Part of a small language model's weights.
Size: 12 layers, width 768, 6 heads of 128 (2 for keys and values), MLP 3072 squared ReLU, vocabulary 10049, 84.8M parameters.
Each number is 128 + 32 x the weight over its row's rms, rounded and kept within 0 to 255. Layers, rows and columns count from 0. Numbers have three digits each. The size before them is the row's rms in percent of the matrix's.

# up: layer 6 MLP up, 3072x768, rms 0.0175, rows 2409-2461, columns 512-639
# down: layer 6 MLP down (transposed), 3072x768, rms 0.00884, rows 2409-2460, columns 512-639
up2409 106:162116145135106090111093129101142185143168116152102082133141107118165114134101122153082131124136100152110138123092142200144092129139121105150113136152106096087124134171128081123097147101172133137150120149139191149107119076071117130109155060120130119152071179159125092165099153139110162120124148132171171136134117124140157024079131096138059092198102164128199116153101137123064146110099
down2409 108:197158101130180136093090074114093119157123184141119085179164162135123135149105151238148208169168108159149135100079115128137135159132127105158088188173142111142102154173136148098102197119123067120210108071114136109119084062152101142107103149082104184184118103143085152101141117154121111063111133102125092108142156091083122137146125133109147157157104145181148107067113167081096133115139
up2410 106:150118177119142130118128120127099109085142098166136144142150156159127129168168121119158138150095160096118109124106077096156178093079132136100107108101107052079146081143104131182114122190137112105080165127131116149152160115119191124092117083129123152136155151134137161154121146181087094175133160200098105131147164136137155176149125029111129187134124136122161141176107126097143136082142
down2410 101:139187197126110050104136174182092098057119146137109203130117114128091159080117144109182114162159135083084084162157136114113155090122111108075113134110082124105093094148115172167117144106172123118089126134116185103151110121097114137090084136121142101176177182102138132124152150194127120167087148198092136168117156167119090109097099052087157143112150119093158110110166167153127150126156
up2411 099:123140162094156064100110138125105131136105157139133119163118172127076119133136130091115132139147162165127139098076104174053123164128088109134104179136110140114086118149139154149126066130128128112146133130127145131133129104096124174093146140126090114159160115137091110167076153138149149142077140159081124177180099073144162131186096070082135145093128102142146155134152142114114120136162
down2411 094:147083154117120145132160120117167172098108093128143120073109121095164148120151177163181129132110100122073140132122190110198154126152154191167058107129136112108147142146154109155109088096127111109135102109093070114134173164172129083122147120191085116096129131100149165157125082154058071132110056077141156149165173151142111156139121153135112169108121156122158139121053149092121135090127
up2412 098:112175150049136158157152176141185122139109150153132188144159064085123143151097125131142117112082114155117190078091088176168114145129120116118163104134116096184123183159124048184137119154031199115113213066151150114095092080122132090142068111133116115112073139100114095182111140150064105107143168104099186074134139146137127104104087177169191110089100178114093134146086161094073128102075
down2412 100:123120138167099084081137107129100108159126145116094185131111138169127119180102184085159081145153141132131141147124167143124180117153131180142108156121145134108114063188091152140106154095112122110090081189144170165163138168133091166134101134135109187165083068154097099145089148133146069084162079128163105155114133093140146173133115117101115068109138116110136116151087116158138170140133
up2413 087:165187139118132126151110124150087183139106170138113091111141100151167159093106122194130165091177133171160157147169140160135149114122101121061154131111061102081126186154133123116121127105121138066137109126152117146162121106149202138107036165141139104140105172161111068113093139120102158100121142166171197161111134099126130123087140133091115122151139143113118164115129082135084129126125
down2413 090:134093128089097138122129133159122188115139132126185137124104107153066148133153138113153085162131124089109156124139113136114040140155158156159128106147093096105126061118099130133146168126132168140167150177099121144086164146105085124068164139085167088134137136118118135126078120078145053165164113110147154139079133159133092104114138128126124173107162143070146103183138148155133111144137
up2414 103:169136113106057072135120113164138118144159124126115058056180163162136098129136109127204151128111148144127098095143120114044140109167071109149108188157134094176131115122083085131109105156080112135165098142066102172114246144105131107129111068117115151139128122160098130171101171144121138147121171142154129169130117202123083141092075112141158130117162122154125168109150102187110131088125
down2414 095:155160084112106130171075212148099139086152154124135182107148110099153147152109163131072121156158124095190089114133189100131122109105108117135085094126124133123189080128141088138194156128076126144104078140181211115098112138114129135120148113118160095140175117116126154132186074128122099081136140152086088125139149131122106152139162100145104074107124121136145193111067136087158110136134
up2415 097:160142129132114130136091212035121135113174119086124130138195139122155096168108130142098133153152128116119169152174140147189147114100201170128106145123132123179140139132162162119182075157117152173135130137040155132141089155134110136087188165127161132108138099163170135157122153125155156185138128159130077160070175131164175103129114141139135164120144195158058108184130128059063162055119
down2415 098:103151145138122118129124122132154156136118168079191136140101109124112123148177080132118115144105099152106159118103172116096119158102186118115118100160168144133106186134110201118153134146098165102111129073104188122089086101069161145095138123111139140069208194149175113094126122089138166201159168160148127130097151100117211153120199106108159131174118136143105054050114158138101186144120
up2416 100:056111108114112107127136121179108129156074087124112100129129162143113119088088076104124111124126139090133080095114097128169111138104161161154081129141107141116181150169166157109116160167159105170127144174112101140123154152062137173146049145122136139065168114089122194221122126093134132138107135137106117164095101087101159183091115089120109127135123129077189178139179105157092112110121
down2416 103:130122098137128122102101170172083139138116137143152130153165105168113189102088117148128100187132186129179118084120148139100112136130132102134124126164099080124135139133129150113131102146118119147107166107079141113167137115115078118106161140107121107108127176080124119133098127142143090093182148086105123103123120142181080111072070138141079110137139119119136091112116108123129139155135
up2417 108:132157142130135106131154114049095178150141095132134095150123116092115090164141144079116206107127112184084095122203096128145161123092146109177064113126148129142135186141087140128176125103124245086127083148123123138123086085175129141142136101170149129095165140127153105128126104129085106140093153116133116137094052108123130122104158055078133123160131160160121111107159060078158130139112
down2417 104:147109155101112179100163181102140157127130174177105166174083105070085108114106124155090151095156135093100136135143150162099059112086103139134104127131145068119138150104124110164144143129114082107145096138085144139086113135149138153177099153169163084129121174084080110107083088162112129108155120135111105141087157133123142154114102157092097149145159142107141125204135177120138106111149
up2418 101:200120209106154145091113182084116122064138126145151114175115165133134125160107126122086121127065098149107110140088093154091135114157080161209153087167093082129106085124083175162159140136112141124077113101101124108140114137119187096087047082164066116133093137071148130088070137080088111094177139231161122141173184077148140081114121146128109111156180083077169078178113094104139109166082
down2418 096:112086173122155143153130169155122117137110156146144108149080136115117152074127184066131088114194145135114164148131111095134033147138108092158117180164103126074152077200120117146178146144110129137125115135125219095173128101099122132105099112130148111139132188128159086092108145122169131092103116230048138166108152153177114098161090148177161082107147150001146101107133117116113105135116
up2419 091:112156155122028145094156096140123106067177165153089134193124092117212051098136149146141113066097112167163155065122155109108108186147121109125115085133168119159118116109148120093139147152111122139126057134140152109091099162125112134098080098163154087165103141083184151136038197069118132159141160130134158099092080071121126102113154153107118113067172125104098128145132131096120144155141
down2419 094:101118079116186109167104117076086085139152109170117130172118128120173123169128141159184150141176117130074096128155077095079155153117110107146144090124179124089147063157085194181147156118102174125158131063094124160145173121076075160108145112115090207103116162142169094125195194124103092129102087109121147128152085129164134126131122117113189084072106161162114183159149107076138150135096
up2420 097:174177125131101138127138114142048056171158125091117100132139143169135110090148139193128152131185161137102095116201109100121168147145151126128106139144189110096118156073132127134121190126071141096105129106134132099106095131092086156114115136154162125083131123122147123164099052110154102175078135094110111133109119141101182183136155105100160119106125129148088204108105139120091177174104
down2420 102:140084082153148129116093110152159211075142127173127126147176104163165070119108122053174190111124133182107124062093097124119116164142096116125169146165080161115061147122096077076104087177178163141084145167179125114084127091152121069129168124124098118175165062164116132172107084083072097118108102125172124122141122190146094114135149168147099126174121129103112151138133158127140119141145
up2421 101:166122116145105155040177121076174080083145109120094144076116065092105130098189141086120124148157062072110117115139188113097124174076117129105099077125086132163173128109126098103170158120171090132123057091093145114141195137102203104134101133115070138138140136131091153178113097177087097136138139112137162142181122136062121149155104152137090064137111142111144099145123132130150139185140
down2421 098:137130134156122133128165112110135127150124118108149177154095116078126165170156162138047104115154132157169139099180114150128148146117161053097176101127165079063136093095136088078121137133121091100160194191164134119111107165114140101047162126151141131125195162142150148106115090175133134186060151112108163033113030072164114108091113131147104117122135145128151127166135082130155103145100
up2422 105:122167153093093160094149106124129174150137102150131128190183139164153135183168210158162105096076183168088100120102094065119107174153088147137160104124130123127130122116035136151142113167144163122132115180107116125123199187151116144157139100115148174098141129108113151145095171133108115134132108135122093107113126128072101155146092100089162114072151098149102144151124172069077114105097
down2422 099:112117115134183146117115131075151140139087179116138071134157125160132093122158168105107137126215108127148165174144188094062110185131079140063153121130137136096112133110090195142109135082084102175146115125117129158128104124056118161079118120159098043125184155145134124077135123130162158154104134212200156093198143123190137106127106162087153079138148153135141079117109115119115147163130
up2423 104:112164162117079150098119104168079123178147130095065093108157105081114116169086152073139142139119073122165222104146121118132147151117177156150143112115210092173137175120149115195100164177091170094140123150082166132155155061053126129163122109195081125106143149170158064143074155096177109084146154116172155157167135118116143147112134094115133137171094088141180184125016126147191087085159
down2423 109:107163132135137138169135116137173123066132127120124125189197123132103154036158148100180107149158183108102095226100085130142143102063108118086091136080076158100158074117158067128152103127119133104147176148113111141122141136171130107166178126115117153136136148113082095179133101182134135152091099100184131136076126117168126046120052143122165183115105092144127108118106088179158104102105
up2424 101:088142226102101121141129091119119142147144076115106157207169120156173138120123184178095105120112108171124132120133122201117133178138134089136112095133175138154145147102102120119135107168138127126112143158145177109200128118065119144136090084127175127195130147132122154152096185119154027135115080100101092070104127176121160198123097129070143147164084161122157178144143205097086127164067
down2424 099:195097086074121170104141150085118080085177110151072170135104152162137158137146132158116128073177099113163120120103125127110119149114122160103119176081118085129075140175102143103124163084114160146083085138149111161106134114166173118140111099208116145107105155162132125111129173115163095107114078140193186086112102110125085166099133136134145111114104137178178103161141095099130131109115
up2425 098:149118152100173097052144156111185128169139113165116147110082127166120090181149125154141146215165164118098112106151096174101159128107117127173158085137109158157191153148113138102083108133138135110173138158121115085156181116095152162120120131089120101106077097119099158115079136129102122136121122096133093185149134102154184148067121166057199138080110154127116145097099130102095091142114
down2425 092:141147112126181127092170047078118107124126111182130116160113112120142167171131115086105109147134148085101146132108093118152147144176117092153148120122148159111168157147156128166106118116134100146177151143156142115115164107125117069106112146089118149141144156159102119182139173182079063139174141109111151087150150121151128125179088136153148116147123150127141112243136146108110104154145
up2426 100:121179163143151109071084083141119160079163107119133131210128141117131138136126153131115099077077078099103169162165109113137179155119079179155140107105091117203193171158114146131131152161126144107135122165110176138154124157129132101109161131136090128117094045063156133121085178152146123135152141094112101142116117175139135112117155140127175111122149137074106141096167124179165128165132
down2426 105:089090119126133087132117141143145157142131128153097168087177097161144160116177127160167136139063148141077132128147137125143138186136133138119154113161108090009105133172103163136099129143138126107137089160141137138139140123132114070085135091122093179117089154120097142140147105116173141142138141166199172167114140096066160175151138101132101153155120068109125126108152102143142140102136
up2427 100:103083087171139084085088087073116158114105109116148153161074114101160125158110083114162139175147135097108077144146161161100128126153165094143133128128155087165151099113155063086162085150147183149185153111135176174158106115081136125049107138182139137128132135100158087173169118148115116154098116182098102166153156072088166098147091172131113108117109131089077135073160103116138090136138
down2427 096:138209177134140086101120141157104100147127071122103107145111104170108186131148103066115066070110155102130159125104078111104144118139118132132106123125078133114122151112138097170085164134124097136144165134081120068133145127139133133112133076190158176157048109189148121161122093097159045125099125120124147175128132127133118127149093109087120122126125167150159123158147192160116160106152
up2428 098:093170060097157121091107137120121064143145037140147131139087108216130120105113147158096154144053169101158083125098049145083106102055185115142106145172087127150166083115136151136140129114120146195146154064131104171057151143126139072151087125145119170143115137097208121141114096111110104151096155128117178172138087079121082166146110111185078130119158132147132115151095054149078130140111
down2428 100:148100072162148150149135113147147100090138130168124139175167132127113162210149170137096134070124095082129096155066144100102125088109106078184151124185158139121085149148091137119163095164138162157127142122159088131146131120162100154147082113178078144125136131093082083126146185130088113110142084097213126102141163126142102183114159138105112195139103107091141166102156159110152149172132
up2429 100:090049151127159148095114144171218119138173090113165098139147133111158112169143129137176102041151165196106114097115082108063134125085120120148116204130143141157170116132046103145151099176173143087105164118173146102125140084128152118126149128158129161140196093141214124141151125040119085094139159191147138139188112141099103124064089120118115128202061135072164123141116083112107103107151
down2429 094:191128128172125110112100152096102153104159132168155051120130116102101174119130112161092135134078172149169158151167154098110046156087143112095164133146149132112135171043162095106038145098098112138125106100155125128132150050166134111175178091174140111082188173173093120183155050137099098175145145151086143078103135102132098138163087118108069110226108122088191092179096136149148153108139
up2430 090:125113121151110163091066142093121125134158113097092151138151126147121118149086173132106133178104158110097101120145086128095129135092117137122120171138138127133139110088147119088118167129140159147159068099098116172135090102143156135186133106111138117169147118132158172147107118096115115149132182191098112131137113135131152098141176139118089112172136090076121060120088151157117070166154
down2430 092:106133100136129137089133139135141181151140107109147118128153086126141121132116082160130129130096148159181170141160131131181163115120136074186090128159124160138105166161114161141081103158099143065109145119149115163089064126111082082103115130081130122119106145109120122191178130131132180123164076145098102158187119125101136107110152092130117130102140154123110142093144101159120176118123
up2431 091:210107117136107093115134115135147073108134070164136176115163147109177109149109118192172086110141070212146111126119066166145097127233062138133136131086088170103139154126102127105140156102152147074118066068122139137152108158093104102196119124193150120152192113107153115148092153120134139176093056152146152128103122137050115101132142128115116182154141130147092103075108114115182133073146
down2431 096:120052074070104124093145099101152132136103118148113149161148111128097107175136079086129215173153209177131130133159145088141105157152133091092125111135154103125163127101131180073113132110134117151186160124132186113155108126122082150063126105097145065141121137150128138152149146125146190160072108153133158105168127099139153114093154072160178101097048150162196123118130147160108131136088
up2432 100:150123129151140093167122089089218143099126101109062068142077169071121074108100102142163177125120158141101117117160163162146114092154158092177075167088149137101126136153110199116113135171106137064144139124160140153134098102162094193090093128119143136130110143129139157147117133133110141156075139128135114063127104157139150105108140097105172139131126132120104127124069139199111080051058
down2432 104:075175176102166088127106085142141157110146101179116156108123150086137117149121132169117139162170126110079147119139134159081086102118136114112170126241096125172102131123138164175090165169157128130122175111120073123143127148192122140168194164111149162116131195078130108153108113067118123107107152095137062103139118129170114067114122155167156157148104130135158117127117089097080126094126
up2433 106:118114104144108113123094139148156140128119097108157140110052132163164133142109189126126140082175109148151186113144129105126111101079111114153115100058145086163089199236107109162166123111090208127076132108119162161139127138134096195138150094132126144171096128174117108099143145150148091118115167153157127174082091133103096124113180106112143179112148113126135135120126172182125150150114
down2433 104:131146125099125152139172137143148164115090131133119147149103126190135082114137108184101152113128186083137068155124108127090158126082109109123156157128153158159131096127129112185119158143127112104094084162079153114111172152125130128101182170141145149152131087098157065115090176066169099157072103130109115097139110137144107096207149085130159139189151140100120137130198186117090142107126
up2434 102:120188130093079113135104138140139128110155096131130134150122125169183136148143149160133161131115140193093138133103129160093120176098118180182105140160139047122145097135155157063103166102143121105168114155118153102110164095119190123104065101131090127097094124128117109123094184106116166111151133152139135122151140150123130144126101156151128136216135192178188132099141068118117087100167
down2434 101:159096070155116102116127138142064091105104093135158127155125083176126144108112122175106114093122132123165102098093138159077101235122125143107094128116151159165144084103121128138169135091124096144151145092100147117135160125141099036118158202132134098113149100187146136128203147125141146110237140073081110110128154198169125104157123146077175087137086155111180101095125140115096167100182
up2435 099:121120164156093072183074071113138155135127211143146121106148099101149116111116096149098092147234180108081122148092126078123145111166085179136119137157098160176127183171114151082121101081181129083123123114110126168089137106070154158102102113121140122144135108080132096142146099156167102121134136167085142144128156096131080143093119149132159107196178150082133119138131112092107084178131
down2435 096:126113156087124117115154114075139138144199077150094090158098156143151134077146152096106146132141146149132100140094074165204154164143151118205137169130138153106101100129072145133112091108160089095166143074106068115154128097152099108182129152117089144111147140147150128050131128109152104167144074093187137167108158171138158158080136110136114156121074152104117076184132083139128144143129
up2436 091:092112127164149138065127129130145101096153130107121111138135136094157135186120153119167119116083085182122102155108122135115200127116165188127109113160158152181117121160150150142179122115117112135097164148141146137110171184134167154132118102150125125131081119110133126134174138093148146160138109148139094110181163165120142153169086171151124146174168151087188135153134098109169128138181
down2436 099:167157146122128142114110146175100179138116173122115148153134148092135154113117137153103117086123132127139120161136110117149196172114127092084138150126118181135076142158102149121139130137125095140101131227151136132110115129166068093124163083137127123090078153102139144095124137102194161152142135130132114139121146150129155097097109154114124147161152054161122109245156143171096156133165
up2437 095:140074132094156158119120085089132145103102144180123145059167112147111123138086098140122108108131108121125153090150094117153098130111160123168161109096119124121174115106144072079147133119151153119106025170100180107156103097106174188139145076077161127174116118142121180136102187154154105135094107138165145128166145154153158085133123158112086074097133118096151139124137159150138100221143
down2437 102:175083071150215119122126087124187106211137142130156114124171044068145053186099134124086129191138120075112112145144140088138117047168115145099137081079167197145149109062116110191130132114127115149137081159062013091170070162102157125156157118115131059188197122130154118194142104089137089139094125100126076079104127109108133127146154124145149143119110107096152141165101128151158145133160
up2438 099:087166063037066119112131155142119060129093118143118092094133127125131065144155074189110093142102080067125149125160160091146114134140138147154144094157123112155105171131161156152142084163158118126127142149086130083183060158156162131126182146122139138129057129115136118181090112084132130143146120109146117134088079126118146140137171124156122115112166166154139107071125155055166167164187
down2438 103:140081187146181048151145131112130147126116106109101109143080104128153178079141104133149097160150107130111142086143102206146134140127091164171124100126188115113164116183117139118131185141102146191133124103176174117135107081100082090050054149116130126151150151110140082039108144088132128139123129157097062089132195156099172141136107145123077170153090124134148154172139186040188154180118
up2439 093:171101113151125144106115197034166041112143108114081146122087143097117137115112138121167117158134106131078193160173187100113073077151105160132121103128115102136134096175107104118197110113090173098081117104085121164122109140100178094117174118071127076175130137138169122173099131109093159145144129113160072195069114090086133121128122096110165125104146180107107145088060182138143136094101
down2439 097:154167125160152165168120105111141096167101131072138152142197162134130139149125107067156100149068124168121137132143111099174123095119167171057086185147131142085092122109133122142151154119099101094125107097147152163153162086164115175162125192162150127136113100087144134120137042114170106139202145190144123158147104133089180120095128149150159116114084149109172133124093076171129102155097
up2440 092:157059143159149169072124069162125155158160147100103154106122121063126152121137098179092137100163133098137137155142133137124080094106160113131145092084119146106118065094126104140136092137111179123146114145098147133077149108150188148115119096119084150196117079177145112152177142125103172088113141115189113107170142122159190157118149114179151082136151141117138095094163116148115090110145
down2440 089:080135170188100108091132117157139207143107167102146168143159129127114162109194120139109090138127158125106084161122171097111178155070133127170132085122104093097138161140088145088112141199141126169121183142094150110211130122098093051080096181110104136192190074153105098099150132134086126080132092130055143124146096165118154075175164097093042156161162137096122075122141117165124140137114
up2441 095:138122175113122096161125084151137189117117116194133119115107133117095092152116171146113140149090095190130190111131097142108145063140096128229093135098134137114157129096177121075123124144112170154144094049101103147151179111114152152106109135094113099142150136137108095132142116073123129172140122123218149193128114116104165156063143152182075093158128094112181136159183098130075147137098
down2441 106:146126160163147116163071078150090115091114150191165172124073095093083049135141148162100097145140110117135173168106173079136123100173120072155116154135142162068114094128103129108101127161109088180111121105155157112125116117103077123121119169137150106152109153149106126117138118108117072143184140070150148122161098161130158117077137119180109076150112091096140137109149083148073180095202
up2442 094:105178155126073102152105116091087067143124093096171166113190096182121141125154119115105092117103199187177103164167115093146063175185222147134109109182191121126040209131152168173137162122118132119140077111127129145148164132157142125161121141121192167181084137122167129122110162131100069120107104114134120122112116151166194074161138137120135112141091111096165114114152140098111141110136
down2442 102:176158096076104150143148119073124120072167147146159096127143177109121166146129153132144120026096137136129178125099106138048142169089092113110131108118112114103147109084142131104190133083131157107116160126108099159131147113079132119152193110111150116108101090107152142147079190105169133170140148094114098145096119125166140134041161110126124127141187119108102101117136098100042094106114
up2443 114:077128170082102077099134164171142153109099135174151107136144153190176151179153158121156136089147138157125103147196096105083112123161133139154133109052108172133178135119168116121174150159114152163179087095117139130165128132106145151114098116116162141183111094096136130139117100118107118167155125102095156060140123107113160104117060119142198146164142134116112118134129094102034149111149
down2443 108:100110119160133179152154169108137136120097094167125129102122129109165083153159122117157142113139171091171168153127143146171133133131138072101095202102065108164189113150141156065136161148144108135156197077137149136133124191188132144129069118124146117119142087106128161097173106106164123134082043127138143098146124052156074115147071173152119143058134072141124194128195072118115121142091
up2444 100:098106131120135103090125150067127136123188130077098161132159100126110168117163104119144050128110145158085163133132116154124063102140101148160097067111139090160144081125137086117124183120134102102125124097152211155115134121153100141161160105097075114087135089159148087163123062085095149111090151135138111184110162121105130108138117121111166106161083152152201166132080120146082127138135
down2444 105:142092098119128162174154114121154113091147097123156085132092106070100146166160142153083104156124152103167077173127175113081104138154128147146096072149186151075121134178099132167143118118093131200116166140144172177162196158129111124085157143113124100168147170144064096107129142142069157078119139070118147093073172124164141118164145078176118100090137093171134171153084141094163057117091
up2445 097:096105102159139151046055140159114109082118112133070157085188114177102168158142155122111109136163113112185095123125137110102149097085124099088124103156116099117104124168128154093105146097140098173098078157136103165113149148144186123086094134198077092132137135137103119186159167129134158129079130170160135085133087070155118113108140112119129089147076155109109145151146115102134091183173
down2445 093:151170110110171157176153131049152164142107154112104111129104141146167120197081167109162152063123106216107133103106129119169128120154185120143092135153150115146186113173104134114135109145145130150134138115035179159083115105128108128105172086139165107102146112095102143103116097122147124134133127152118102173114123092152134130112129149125150129132114115090161137167111133120101091157108
up2446 102:119156070091113097166147175099073150069166112135104164130096106131197105132132202104115178099211084093150027116223159175129094119145139096113148162137103133161158159172122132136118128133151165111176097163079134171110124123137141141089122106142128114155139122139096111111120111097161177162180157163156180184139089168104170156127156132093135139089111108140135125173111063173119148148084
down2446 104:119097138077100109118186119121137129154072096147161138145090081099128065088125138055115184171137164091155100085217120180188094148150113101168120150132115122139151070137117181098121119140173168126108123140134171117089088096115107136105157153152135199118146161137075136129121077118117149132134139116161149111153109113177158160142081093086130179047121123118132099146157068106187134183072
up2447 107:170056188117130084133095140116187136161097124134115137162171081114104118136123121078121105140097134191091095142122049099122129131121092123143115093090133152121131128124135124047161160109115095114147152144142099048172152099143146178175143101183120089117150165074171092139177097172102137149154122109134132070137129114068128120062107140115112125158126152093146147103130168136111127130075
down2447 103:113090159142135173127134087114144092209177112143086073125165119118146096058111165129086091125146165108124142149112129124168132133157107145110166077095107166096134164082139089144144093127111138158207136115137124178113133102162125211109089101121157096071136134155125094140124135122128127104124129107095132110154165148119138087136096140148109114150143126154087105085180111173114075083126
up2448 105:103183163100137103131082126137106104113116130158123116205179134136138131149137183130085150078071113186127108157145141113103094160106182100100167123156071097126114159117162161136112125115129155100099063136091076184126117139131143083139083070122159081142098067108149176157082102105102145096085047141142185093113048143084138152126110085175116131069166119122163112159070055152117162128132
down2448 100:105211112201080131137105144176188089105127139088139160128134114100161125147204105162187093121110105141161099151094078138102117160136131158094126124068187083120109098160108067176104158129096182162117154099144106080136139084096104111138132058105119199099116105156138169196073126110164100156088172108153085147136114101126106135110189123132079086159046194097046074118106143142078171111130
up2449 104:117157108191074067141157171010145132116150151073133138146086109175140200140076148117179143163053118054137091148169178104094116172107180152096124148128161176114163148153096153121104125130128082139135164069109168171058200132119098142097172108157124132136141078073128085203123123093105140112068058121076121110109100157110157110156065165140154111154140093099113116152145133168095143131131
down2449 103:135101187119121140157097179103088155082127102126133131071135102124158121165105102179160193104136142156132142117105142114094109104137191127135112147157133074163134173117127137107100149119107128136128106108080111161087129113150173098174143135154144131099151149128168153124129128112121131077159104166149148056100132097119146135146073180182117103153177119166161063190085164179114169123068
up2450 098:089166131099150124095128156104062112145166173145203173177172027071085091128128148055136175142111151163159093147114069203087122126198140151101152136113080091178064099129139108087103138164106071100146119118111122166192109110161160112144137149148152131098122125128127154132145140121116136128184170133095172150136137119124173152094080131148180086131111115154147094175059140041124106114066
down2450 092:168072114105147121106144139101138115040134102065043096135140136108180102136092126192122081123131139099087112152116167087156135129099147139132139101122160120091101108158136111085168128088146104154086121152148185107075110176141145158129182089103127152103170196157169115157148188114154158142112059100112147123149172157167083102131153113148169137150207111083153133139139147094085135138151
up2451 102:163102146130156187115119114111118111140137105100115149142043133139119120168086138109079126108089127111113132125169132122146152092162142117078078135066118105117116143102117099157097130087149091137104105089205086156156175172159196137088103104126059113142152062139139133147168106151131120158157136134103143121200162086117140131075125161100121141148112204133117119085120095122166135135109
down2451 099:168156122080120095152112118111114169108116198214141109078186146058092127146165114126183170177159137149129126093126111092074166147101114122130149122100173062129043171152078152156117153127109086135144121136179096155078129097129142124101083073178107107141160166174161092121132125178077110084125125154134154183088126088060126087105162123079117169116111101119168110156115138100133144142155
up2452 098:175131097150126085115106154055106093124156182111120136164072191144102147103137141165172066127090107095062079128143175158056136144135172093132120132172142121118103114149159143127173122092122119189139044114109163182118120174131092106113149099157108087063050167153142132184058138154127175105156140151106188134145106136109123132114193127145105143071122174090112081128143094105164108168141
down2452 096:127080085146156135166109143150128153111136174128140154043145178131143130051152128180133161092156067127159111114142116153066132095135130102057122067108114126090113099159126135109188098148151173120136071132101131112128092123077066119104108089160111139126135148160125127125107136147135124136155115124098114177145105147155125128122125125152162138091145159113125107111166168105144095113125
up2453 097:150144128121071075104096134075161125127157120134202062130079167170111163091065112142088109165148115126094103122113155158124175153116123155136125143062055163144118059144081095148146096163137183092145182133110138077108145151076120130064093126119172159114065093107088112164142173106095123111133066121112104114101067129114139081114121129131102091204137121138077156154171136133077143116185
down2453 091:143181126072144118061140152110103124124116188158157178170101059180067156133124070155105129136101093120163169101148112113105125061078213086097131150164089133095066144162135206118101138100157152118113153165151141181152155118182063099151109132131156145112115149068153131089075145157093120106161154092107188124130088186108155168121099140145107119125192199098102134121090157173154079100155
up2454 102:195129083116115047075102115124104087156116167131151195102166127106138108117078098141186166098185176128108081138162105132154106162113120207155114153063112129142161181183157113193138157184101176126144116131119142179147117097126155103101122116134134131092082191126125073138098122134139115145118038109086122096168120095123091085130106139128153141091097141160136123150140084078121154157163
down2454 099:104139122099130138102119155154138143123161151127070124118144157092030125101124134122070057169102084133125134166121077140148113124119153081156137137145121152104113194169070146089081119075115154139103139158131101166133098124170161135155074135128128110072157070134157085165153147131088139085174167141145166171094118177164141183148146085156154170139068134090134119063106093139126122089096
up2455 100:141134056137088148165075140143120178157127123191122115124140134107140117126132138150136154105085070129092160173157118149121131144117120177199179116085157115149142113142090115126133174129138141176132153078104110112140145133134170113093155154157151126186161085058169081096138127135088090104107090125097123169070127127141131147161144129199091140160125121145125085102130111143081140102175
down2455 101:117117086116133078100106139142149123119091105155187146142167092123159129073150130164081123099157167098153056193108050125118153122159204128099160100077136168133131141206072167108099144116092151100108130091168134111136102119078139173122152120164154122135123127155115158103148142163143128152148170077180136088173114136112183065153113092100142144096130244089076178164139159154120107105129
up2456 103:096055173106142064134115192183166119157084118105082102170134165107123151122124129058108147138121162121164150139131176154170150137163142069119131169144111117210152146128147115152104188106102090169079142119103104135159056119066177078151148090172164119160086118098153134117087076086074111169054111160140152115098126109179149129086136151120134082108079106120159144125126140139116183147117
down2456 101:195097116128145109144125127140140090057194115081137111057134113082221140202148093166128094155122111129113166144108176091144152152138164181092117113193190127132102115149206060133173096162115142093117170153136196099176098132069141119170163076099082119119123119179140130163127139141112119092178136119196070140121134178167091122130096138154125127163104136104161108142120106131190118131082
up2457 103:206175117132131104102136118125124095113134093132130101069163196135120109196127109111165133106126094123126138147173156137094091145126207167146152124084062150074108088137156072108079147122151142168097126092128127171130078088185135147143150122132109110124120106069127081154100106142101145136148214112118058151147118164184117116116087140093132123126128111146082088114126159128104092069139
down2457 103:099137113134119153095120124120106117104170081071123156137119144114073116102125164122101143069154142149092137184108134133161118090141161158115143137147091161109101119122133143105190074153153097119093129073134136231106145071154123154132092107127121176156113068125144139131176054142168090124087145061218092123156107098131196112125110177134141178119189118115140077144120157171110066152077
up2458 100:100193135052095157108129101111146115044093109118160156143061119076143126177153062139165161139147154092182120125097126154105155101109138124131146150119079104143119151181203111124130161182154176157139126120028139220106135126088142168130196091098131148177064128154119118136150128152096156133154089148160096070137134084112124039114156129122187097140109155107174132115111142133102140094142
down2458 106:116117094106089144089166146120095128113123102127138173121090095128125130109147098114112117088097123151067106132101151176168147113097104123131142095102035139070145143131112188173161180133120179135150077104132138127133113093149113105092132123121114129156106145124145143110121116125122163121099112118103107142133122134080087136128107064124148117037128111112108181122122079092152123156120
up2459 096:122111142137133124066115119145119120058128127180088137111111181131079113118176173151073186150080077123140186134129100150127113120155136138102149126066136164061181174101181074164135022123113152122111167131160133128114108082161160119127126164140144132170077105117122089136125151153120097139148173108119141132134162089114129095109179104140122094163113141079124084081125062125122054171109
down2459 095:147124153110119116130084064119137132136145141105118137159119092110135145087057163141126143162107149141082127146132185097149173127100151148135124087139159107177169135085202110059111153102177054145110129124147171058124053149114102137122163086074101125190192094118096124173102152124133131110166127115108074138163136158136099087150131125156086095146149096132091124144071079146161102072110
up2460 105:149176121083121122123085104119118152122090078134105070112078146062157121126109106124153138107076117087083183164115123143131158184123174101156118081122125115180151118135161097135122089164125132118150166132112159120107094173067111140148172081134172120121147144170114175166084110085139133142144149174141146173152048235129133150110141157120070112131163147064131089157121134124095150078119
down2460 104:131059146161162150156114131078100135138145157140107125106127105154116095107133102105174127141160159162143193148127090095126126125083154131170130117081148155110148075150174110109141089146154160176104122092080148175091104134168115118122176117074142105115111110046117124140126092137111178173128039042132190176085084110186093172144115132120100115149078135096121104090146116071095141180128
up2461 091:108112158136040159158119146171185124045151169210100116134177172139061139107104141061164113161070127114155118115069168094114067124162174060175147135102170159144129145155134071152139154132115184125087142133175158085131106093092157113119153114116083163131153094116145106168120200094133144110062115148128150157146107081111119032107097182111147136126132128078076095133085123150129097107190